python train.py --n_layer=12 --d_model=128 --n_head=2 --n_kv_head=2 --head_dim=64 --d_mlp=512 --vocab_size=2048 --activation="squared_leaky_relu" --norm="rmsnorm" --norm_place="peri" --norm_eps=1e-05 --positions="rope" --rope_base=7830.0 --rope_fraction=0.5 --qk_norm=true --attn_scale=0.171 --bias="none" --tie_embeddings="early" --parallel_block=false --extras=["local attention windows", "gated attention", "value embeddings", "hashed n-gram embeddings", "a smear gate", "an embedding shortcut", "learned residual scales", "skips across layers", "capped logits"] --init="uniform" --init_std_qkv=0.0858 --init_std_o=0.0175 --init_std_up=0.0858 --init_std_down=0.00875 --optimizer="muon_variant" --lr=0.00294 --lr_mult_o=1.63 --lr_mult_down=1.5 --beta1=0.95 --lr_head=0.0205 --grad_clip=2.0 --warmup_steps=24 --schedule="wsd" --decay_fraction=0.618 --decay_shape="linear" --final_lr_fraction=0.0 --batch_tokens=16384 --seq_len=256 --doc_mask=true --train_tokens=176000000 --steps=10743 --dataset="wikipedia_en"
Each number is 500 + 25 x the weight over the matrix's rms, rounded and kept within 0 to 999. Layers, rows and columns count from 0. Numbers have three digits each.

# layer 2 attention value, 128x128, rms 0.206, rows 22-72, columns 0-127
552517485520528549515526525546510548550525551454541523477512506524467535509532472521496513490427467514510479490507510507510444490478508521484529547526526514493475512465528518544488531467517527508485528508524462459473475462536487486492451480488475470505476548461499465483535469519507490477525459500522492570498520509542483537515518471514494472475455525456513452496489472483521502504513
506446489495485529507507491508497497517536477465484549506495483486505534524483539514524479516510498543457507474507503509477545464459520530488472485483495518483483492519453515501482507515499504542471450538548460454504473534508545526484486505465516507510488483470432526468521509513507475532511457524459466502505518472518488509471462501540524488483522453525464440469506491471480512514490
503486501511493507513443509438518487495476473517559540516537524490494484510509521541474519489530509514504495497493501502523537493478419492458501544521494476489461513493496515502527489493512519489492516503478529548483532489510489531546536505520492502487537470527528481525487489486547517525491467530515471517514471494488508519476473500518490498488501490527515457478487470452495461509519
511446532503557503499465533481473499502522524458528481491492513500493469537503479529497477512501490497472473491525517455443500466497503493521502493487528502512504498492500509470545492464512499540483485527457492501465489465531512498478535471489522472519505508498488441490495515546489472505492487511550505507491499487504570499521520507509512498511482495527546464472528499491495483534485
463492501435489548515507413516486486459481475473504516490452483488507536554518518514481468519504551488475517488545510523530528477460483532503499525514505464515539487510530451537520536518531534495513507487472562494463491512517459521477463515466454476504495523554524521506510463563494535520521499490506492492502532513471488503481487475453448486496539511487521507498547515511445470522520
452546488473431517447514538462505478468532514496526534493510477482468496474504496527462529481536462508517532488515489495524506472516511500553493505459553524524500546496537520503540524466565478512494466508506477514458515499508474448501490481501499448529510487437522514495460505516485459479460561524509507542492475525521522523477553467466515459452529520473497499500483511524479543502536
524514537490494548503561518480476462487509505494504478485570539472449501490511469490465507485507493556530508483476514507485502478512428478476545512450553495494535493478511472557472542515482505488500494466546472479474518520485518505461558483537488479471483490480472520454495507516463490528462472502476492483530491466505479485495547509490545477502480508486518505536530497499514502466470
494478486438492540496497531495500479492485482497498487482507471545492482482527504493529482464543484474453477521476523502486469509543490498521499465533496495497526533506481531543494527474488495524529484532485570516493483478535497462540537529498496553527515471520490459506555520464534470513531540526538504529502521483504485516503515484492470496448492528433550499526464543538483454495529
514497459517501472522485474493523507553507480539476572498509527501481488483516503419487504505522510488492501507510516477506492514547479495484536512521481493448485502532518495463485477484530508469556500473544483505533569480516513510497505474456439509502507507510480466484479497503512488511501471492529523504485526552476497492502462537517520510507501511489469478508511491506528547484487
523460455496466508488471490466501467527482524498543511504500470492499521515470561505528524518490504459473516546487500488470497519494511469468504497492484494485476530491505520469502479476482508542548522518518544491513460514537486496542456463482513456460499470509451479485526503497506517505516482470492537519481570523500498490496507473506525431525541495452497493501564515532515439472449
470512471482542464499484486502478518499464480496523507535485500459478513507491524529506529513518517480433489511552529514472524503498502451498541440508492509491492520513513479443486475491517514495500487469480493541493513453500531500536478513521533480496493447446532515508531531521522513528503519495505498479522527486453486485473499472543459500468510477512534493492513511494471509527496
485495500540488512511495436469500477453461513533491514526489506477493515549498504499507492449503457496472514508512530502470481502491533498487494517462475531484551512473525452475516534502494495479489498494503487483476529490501526507507489501473528521502476518479485488483482487496545503492497480553510492508502502554482483515510492524551509501479514518526481478518496480516474465525547
520480486457523484534495487447462494502510507502480526472525504492481470522448526456482487482519478528540490492488444503509501530484465469518489463500496476485485486467481455485495468450544508518499533519506503553496530513460534499507487489517516458474507485504461486473506488501492493493483478494440529495482505474507482486520505534473486464496521468520479541508506480487560549515518
521500468534461518486497466508520465518446476484465535557465485502544546481478506482522446513473489510465521493494505461437443487473445494501510516472527510482486469459529506482466484527507469526485516503451498514481524469491468502443466455506529491486486516486510520485523479499505531556535418520503453539503458530455508458472483479496521503509455451497498478482501533485516507497502
516456519519463463528515508481471490538524473493533493496488538497541530502500516482489489516499499507518463472540472481497509511498512499503512504516491509501520501480503483522529518460555494523496477481488532514478491525510491492521487501492479513508549539497473521527477489525510534458463498482477528500513499533558505495496459500517478533472460501500505462505514538516478490491502
525481537503506483471506520547453531522484497536518506509494526493464452439471444525504496550483509503471528509520443541497491471515487538512525528471477477443505506458509525508496473497501467465514520519511509504491478537522475481469500509480529469498527495490493505528505470518466487517488522490468496492479535487507537488478471536517498521523500467511532528489514534506507533529506
515492509495481481489471481516545537542478520468498489475504452496517506477534465527517506463489498479497464522465490489509477524522495485568516459502513506518521469494477514515478513516454477477473528534542472555520493470477523514467555519517505480478499538462528519540510506497539482541489472483481497471489477497503473505486501485461492488488492491457501494516478520473506463489506
479519481538494502534527550501507510491486506544493562451496495503492507492467502508470505487452496520493470547498469520520527530479472571518552500504443527504452534514506491485506492511520487491471477507497489511515499514474453550494502487523506446500479514493493500500531471483505494522534485470515462506493524483471505480498520488500511505523538470499495453488512513482500513498489
519505510471516509540482471493517506516468529530503550486485442533496513526504503520541509472464457511536486475505489504496505463521495522505555536528494490527487491468520484497506494499494496490509496473534512482506494495509470519550516482534503500479497471522482471517484516512548478520499517524498495481486470485496468539519495477453516496504472479442454508523505507501522469494509
493502522469499508507501561468487525524547487471537522442506463462482524495512552482504487523457518502462531478534501504509486503481474512489461411518506508540488468537462508521498482477516515534476498489497512536524477525482489472410475486487506492493476508539472516498475498501516512520459538533529535513527523557553494518499500496485499483483515505518494508467506478529497521475471
537485473520533489530491496473455479447483462512537528516488535479433474482521457463502486517511501515464475499517502488513449513543512510500544509505447501479502535498484492466498498510510463487503556481450505516473511519469523470499460524522484453490538473495467500519486498523508492498494520480526546503533504525494494531493474467499522541533505509457491471513521513481536507460463
505521519480449512470507485478516520539518558509489497498502517534517517471514485509491503485459504539492506468502462446512541501479543552457490529497539523503503544505519496461520513493500498500459486519509535475457478528512479476543504476486494494486473535485494513465522519524494516496515515491538536552462506528498527500527463513513508510515553503509470539499446500485519528482485
491493511517548512463532485523501508448474478490484495506487506469498468511483515530559438534523507452477504522490495552539463520503471490509528489533519547459524534493505481479525478560478496449470486510489542507499493500513519502496511506494494526529475475493485518478464468495503492493552496519466511522510492469492477470537518487455487453487501467470505504486499489523497499529463
492515508537484491487467514525493465492525461453538481500523495502503529535520499481498520502514509523495496562493489508481519454535525473518504493484518503490528491456497534496501495501471534511489451508457520527474500510506503511492460503510504523532522541483503468501486498481534494464534460570535458521476475509529458494515490464481486502516477473496494512505502514501493468477532
453471521487538475530532478505449473481465475521476419511525535484488528521503483543501508506459436514452508537488494561517487537482506499468481466523474485495472445472466483497492528496516482498540491463510485551482518522537476506524465503479519515517464523505483518500533519464457529495480480511491474489513496472456550503522532466483486517465477511495480522487508515476517480453481
524462478523463465481504471433438489532517515512501506459476516471480498533538551499532463538468489498493511522516476529574478511494448476489515536488542501498518478547498495475538494470493540519530509528472486469541529511445467505534501481512502510462475472506505502511534503477506490464525553499476484491552492476492513469472483517526481490478499480537541493487507467494488530484525
464529452517511519484518488465496448543493517472511519551519493498515488529466543534530464484537508521516490491474493485508496566482495477449519499527514469497461494479556519541509508445514480457508477502543522536477478492487478484497537512497481491498507530530514557512503568500546491465504475520467499511550485449492502479489521518493498460466480513570496506523475476499506525459470
479518469517485484456449482475492484559560475508464494508545520492497508501520532461509506506568519490511488537511514505492473469502477483470524504515491527467527464483510540500533494490528482477472483476491501444516445496497459497502517533507531513531470532490525555516543473487486545553523496514521513502495516501472507497465491506507492484531471442458445532498464467423481534505517
506410489536493506512492480493498487461493478502526512533531504535504487516500485539484475484470484476513519497511504494524494534481488506498511517480525494529524507514500470483502504462455455537517503462478502499471468477506496487497527484502475505499507497504536493470481499500494532478494499518486537545505495526536492520519534524510498472481498550510509472498483525481493512493498
458467491478517423554489491483547459457497502485480506480470509485519478497526519531515485457509516471518475494511499512504477530510553489559530489526493450520515484471513463516463498522508490464557509511492480517495453484528508514497526534529509516481534511495521499524529476486502470497493498489509487507467501529475500510454502482488507492497467497513503558487510478480530454513526
550465482531489513470446498525441483441496472520513537492504457489502509492527504476505443556520534512477507507484512463483539482436472486498488508500468488491503476470537504463502460504500483442476469484483442540477509493473552508497512459486489532528499494520497513492540509547482472535545502509483517460544445538493513479500499513518495507496503469545499515496515510475461491509521
464545510453471469475482504506474452540534500468481470486536484529504500485524499472458505506489525500499503500504494540488519496482510499512519485527501520492511464477507508521451547438459476495494503501511514484510511500514460474512485518518489505490506510494523518458479540491512505547503474515483490495483481515514496546521519499490497485499486458498531489447484490471495511490485
521546457504518545489517516513511504496502485474456513499476520498512499503512497541482504520528522484525528507525449513540508520501470491532511441490525497480512435517459491448471520465488519484494558511464487503465536508436539511512517552466505458501503527487458499540485542533502523533545459489498428460501524490487522525485457467493497518522490526512488538469474541528531493474436
495502525425501515551455529509486454447480541470460495496453507540490466516521538508520482460495483495466516542487496491515491515479484506549511455488509532475516518486509508475500559524477526501489502514506502471499567494501463507496512480502513486516488469515502498554478519505486496500528519503490495466519506491501499527534499475512472501533552495489515514543537516501459522506508
464534507531472546520479472514528533455466481491486495513480480533492490492480465578497501486452498468496461519487508484484509486489514486503519510465524495513527458488479512496486549525503497508507506505481500498510511473524515508523479505488509525492486519509463482469480531491480520472525476474481470468484471544451511513469512483530502504524503501480519512496472575538486468505479
497454500483513477551518473487474550537498505510476491456454519467472507486484468489505513513515464511472517501467485499509534531500509520477480503489472472509517510510485509479533491518491526500477513467449508469510473504452505479550453496498483499511523531524529508488499489525497489548499499494501490468472548456517526452501524507476477508559508498536512454510486471500506552534458
530506518481492492490500506501464502456492519517488508529522503466492505528541484484486515459517480472474479463457524505506515490534563531525517490492426474524506515481495516501529509494493481454526482483512557496504466495501523464528521482473461544513449468487456483485525502502513552496500499546499551463478509487522522491550485509542496566510521543527491497461534477508517508504490
522503533513554469503539431519502480532524518456502494541458462561464529544437485464493485512507463509512492512518476476554485489500534490508455501523539478490475477509472518483540502519488476552492486464496495460499499523494522535542533483538464424512464490496479513499468506484475515507497519528445531481536500538514491476469525483454487537461512505537555520484500455517532528507479
498495480511432477518504554448521515532505498507503503466520507485507528514449482495504496483521506481461492499462504471488481475472539469519529506531471499490467480491506483507496453502519482508471457530508490515512539493489532469487503486496504465519513484499535514524498511454528549506466473496507477515528492545482457494485474538483450526495489493479508487467512483469477515530501
516527499486521522485527481438507532540483509483522516512523490490433535526535494448497512475537480497512485534497548484516498514511538543551510518457532482516474518520533518468510481460499526525469517465528510473529508520502456506477544530473519512490479503509521474528508475483503529498511491500481530507506527504505525486503563491504527459527502534535476531455501485524506485495463
523561552517511475501504482520523488521490496504519510517486538510491504509477516532478456520480472501477486520489454501470449451488489544519473512481484486460488516461479487516501497541555491549537504511499526484512510466470497523461513500510522465508503520508495504463504495482468539505546479512531477452534494493489509510533503521466481461532500511515525522480497502475532502487529
546490482524475486469539519475517515435558519470522499497472505487514499472482465476495548516546516513489512471517510475523430523506472521461508461492461522432497520496501500485498518516506537485498510556465535463520526494455488527518480489550513506466499500520515567514553471479506512521461476517490493499515515521501483496511539538522507504544506490492497511511476489495515484484514
424505528505447491475525515510570495479513510428493501489511472482456517534524536500511522518515493534455516498446499482477495517492466532486445493513508485473507555473531504451489496517550498506503526474455530520506452488494472557521483506508473506541485510508474518502442448495489518480500493488518539488501488465500516452543496525503529477472522516480553506489491490476505531488492
505460481533495536504494457504514574454490509448522538482539527469493497462533510491469494480477521508508498513487530542479494508480483463471522483520495496487500521474511511489464454476485485471493502520547465487519472480504522478498456506502457515504504481509503464554488550504507502500475493513509508519535495503465501520500501542510500451506488460530449471522511502482462470483470
456468507490529498471550522502541507482491478484503484517553515506492538543444542479477522497478461531510502507494464505441491500499470471532481520502510543431503546502513499504512500461503487510509494440478564474537523467472486522485491546494495517543460519531456471485496448522538492524491448506526463507524500476515476490535507512467522507486499480479502521469483490504521488531495
477535500498534481452522528469485523491500476466465537487433561489497506527494463504464462515484510538489507484497493512483543490506526548490490480464506531539545476497480523505485512513511490505502519472515503537494505517492516510502489447505488512530516493476499500482464450483518488496513522532458511519478500521480460477504485488513467496507509493456522508550490512532524475531475
545514509481473520523517484471492524499529540473506515519509545436507527477509571503519499505484507491497469476504518506503505490490499487495499513512499492493514497487490544508492471546457452475511503546524500524471485484515471493507522491494507481540488511524472473512500487493510500507540514530492474504481518520487509458479514524517541483514519501497498508491515490480497504459521
464470507509495534456481534501475506498479479569491510516488540501494526485494472425483518531504514531461487510494505551479536522488476458469525495515484487543533473488466465502477467482463506510501489516486513532509493461493478451489469519510468495459480518533482501473470491502513482478512466489536479507479489529525527495510478527492473523500506466501461474450494526476475517487490
524480535515451487550508490494477497508496538511510501478500497493534508482511552469520494487470511510507460494501522521525499468490532530529475486478535485507510477514492483525512452515478508478504545571480491476523473524527501465533493506542538474498529544520509493473532530469486534525515465471522541470489476506476494493455500512475493479482502481563528472500489539478545504518465
495496506486519497479505489550534484497499481520494452522513516496487504488488504506499486443490490459489478505473520513481527503537509520505471510503497495520492512520503520501465493484526485479469513542523496492529460538502507495481507534477510479499476500477470483482532477470473489519512509464539529525563489492488452488529550515515472463521493503507517491487500528486519494533510
500533479516519509440539446484507542449484535507497471485576539514508511458522479532473574515448522511566489473483498535490490539561481527484514525516499473505457494533537488465445528544533509479522510536528480506502479454563527502475530506491520495490522463529522527497500446512507492513497494487480549526521531520516518482511489514480484491509544520531492479450491520515469475489509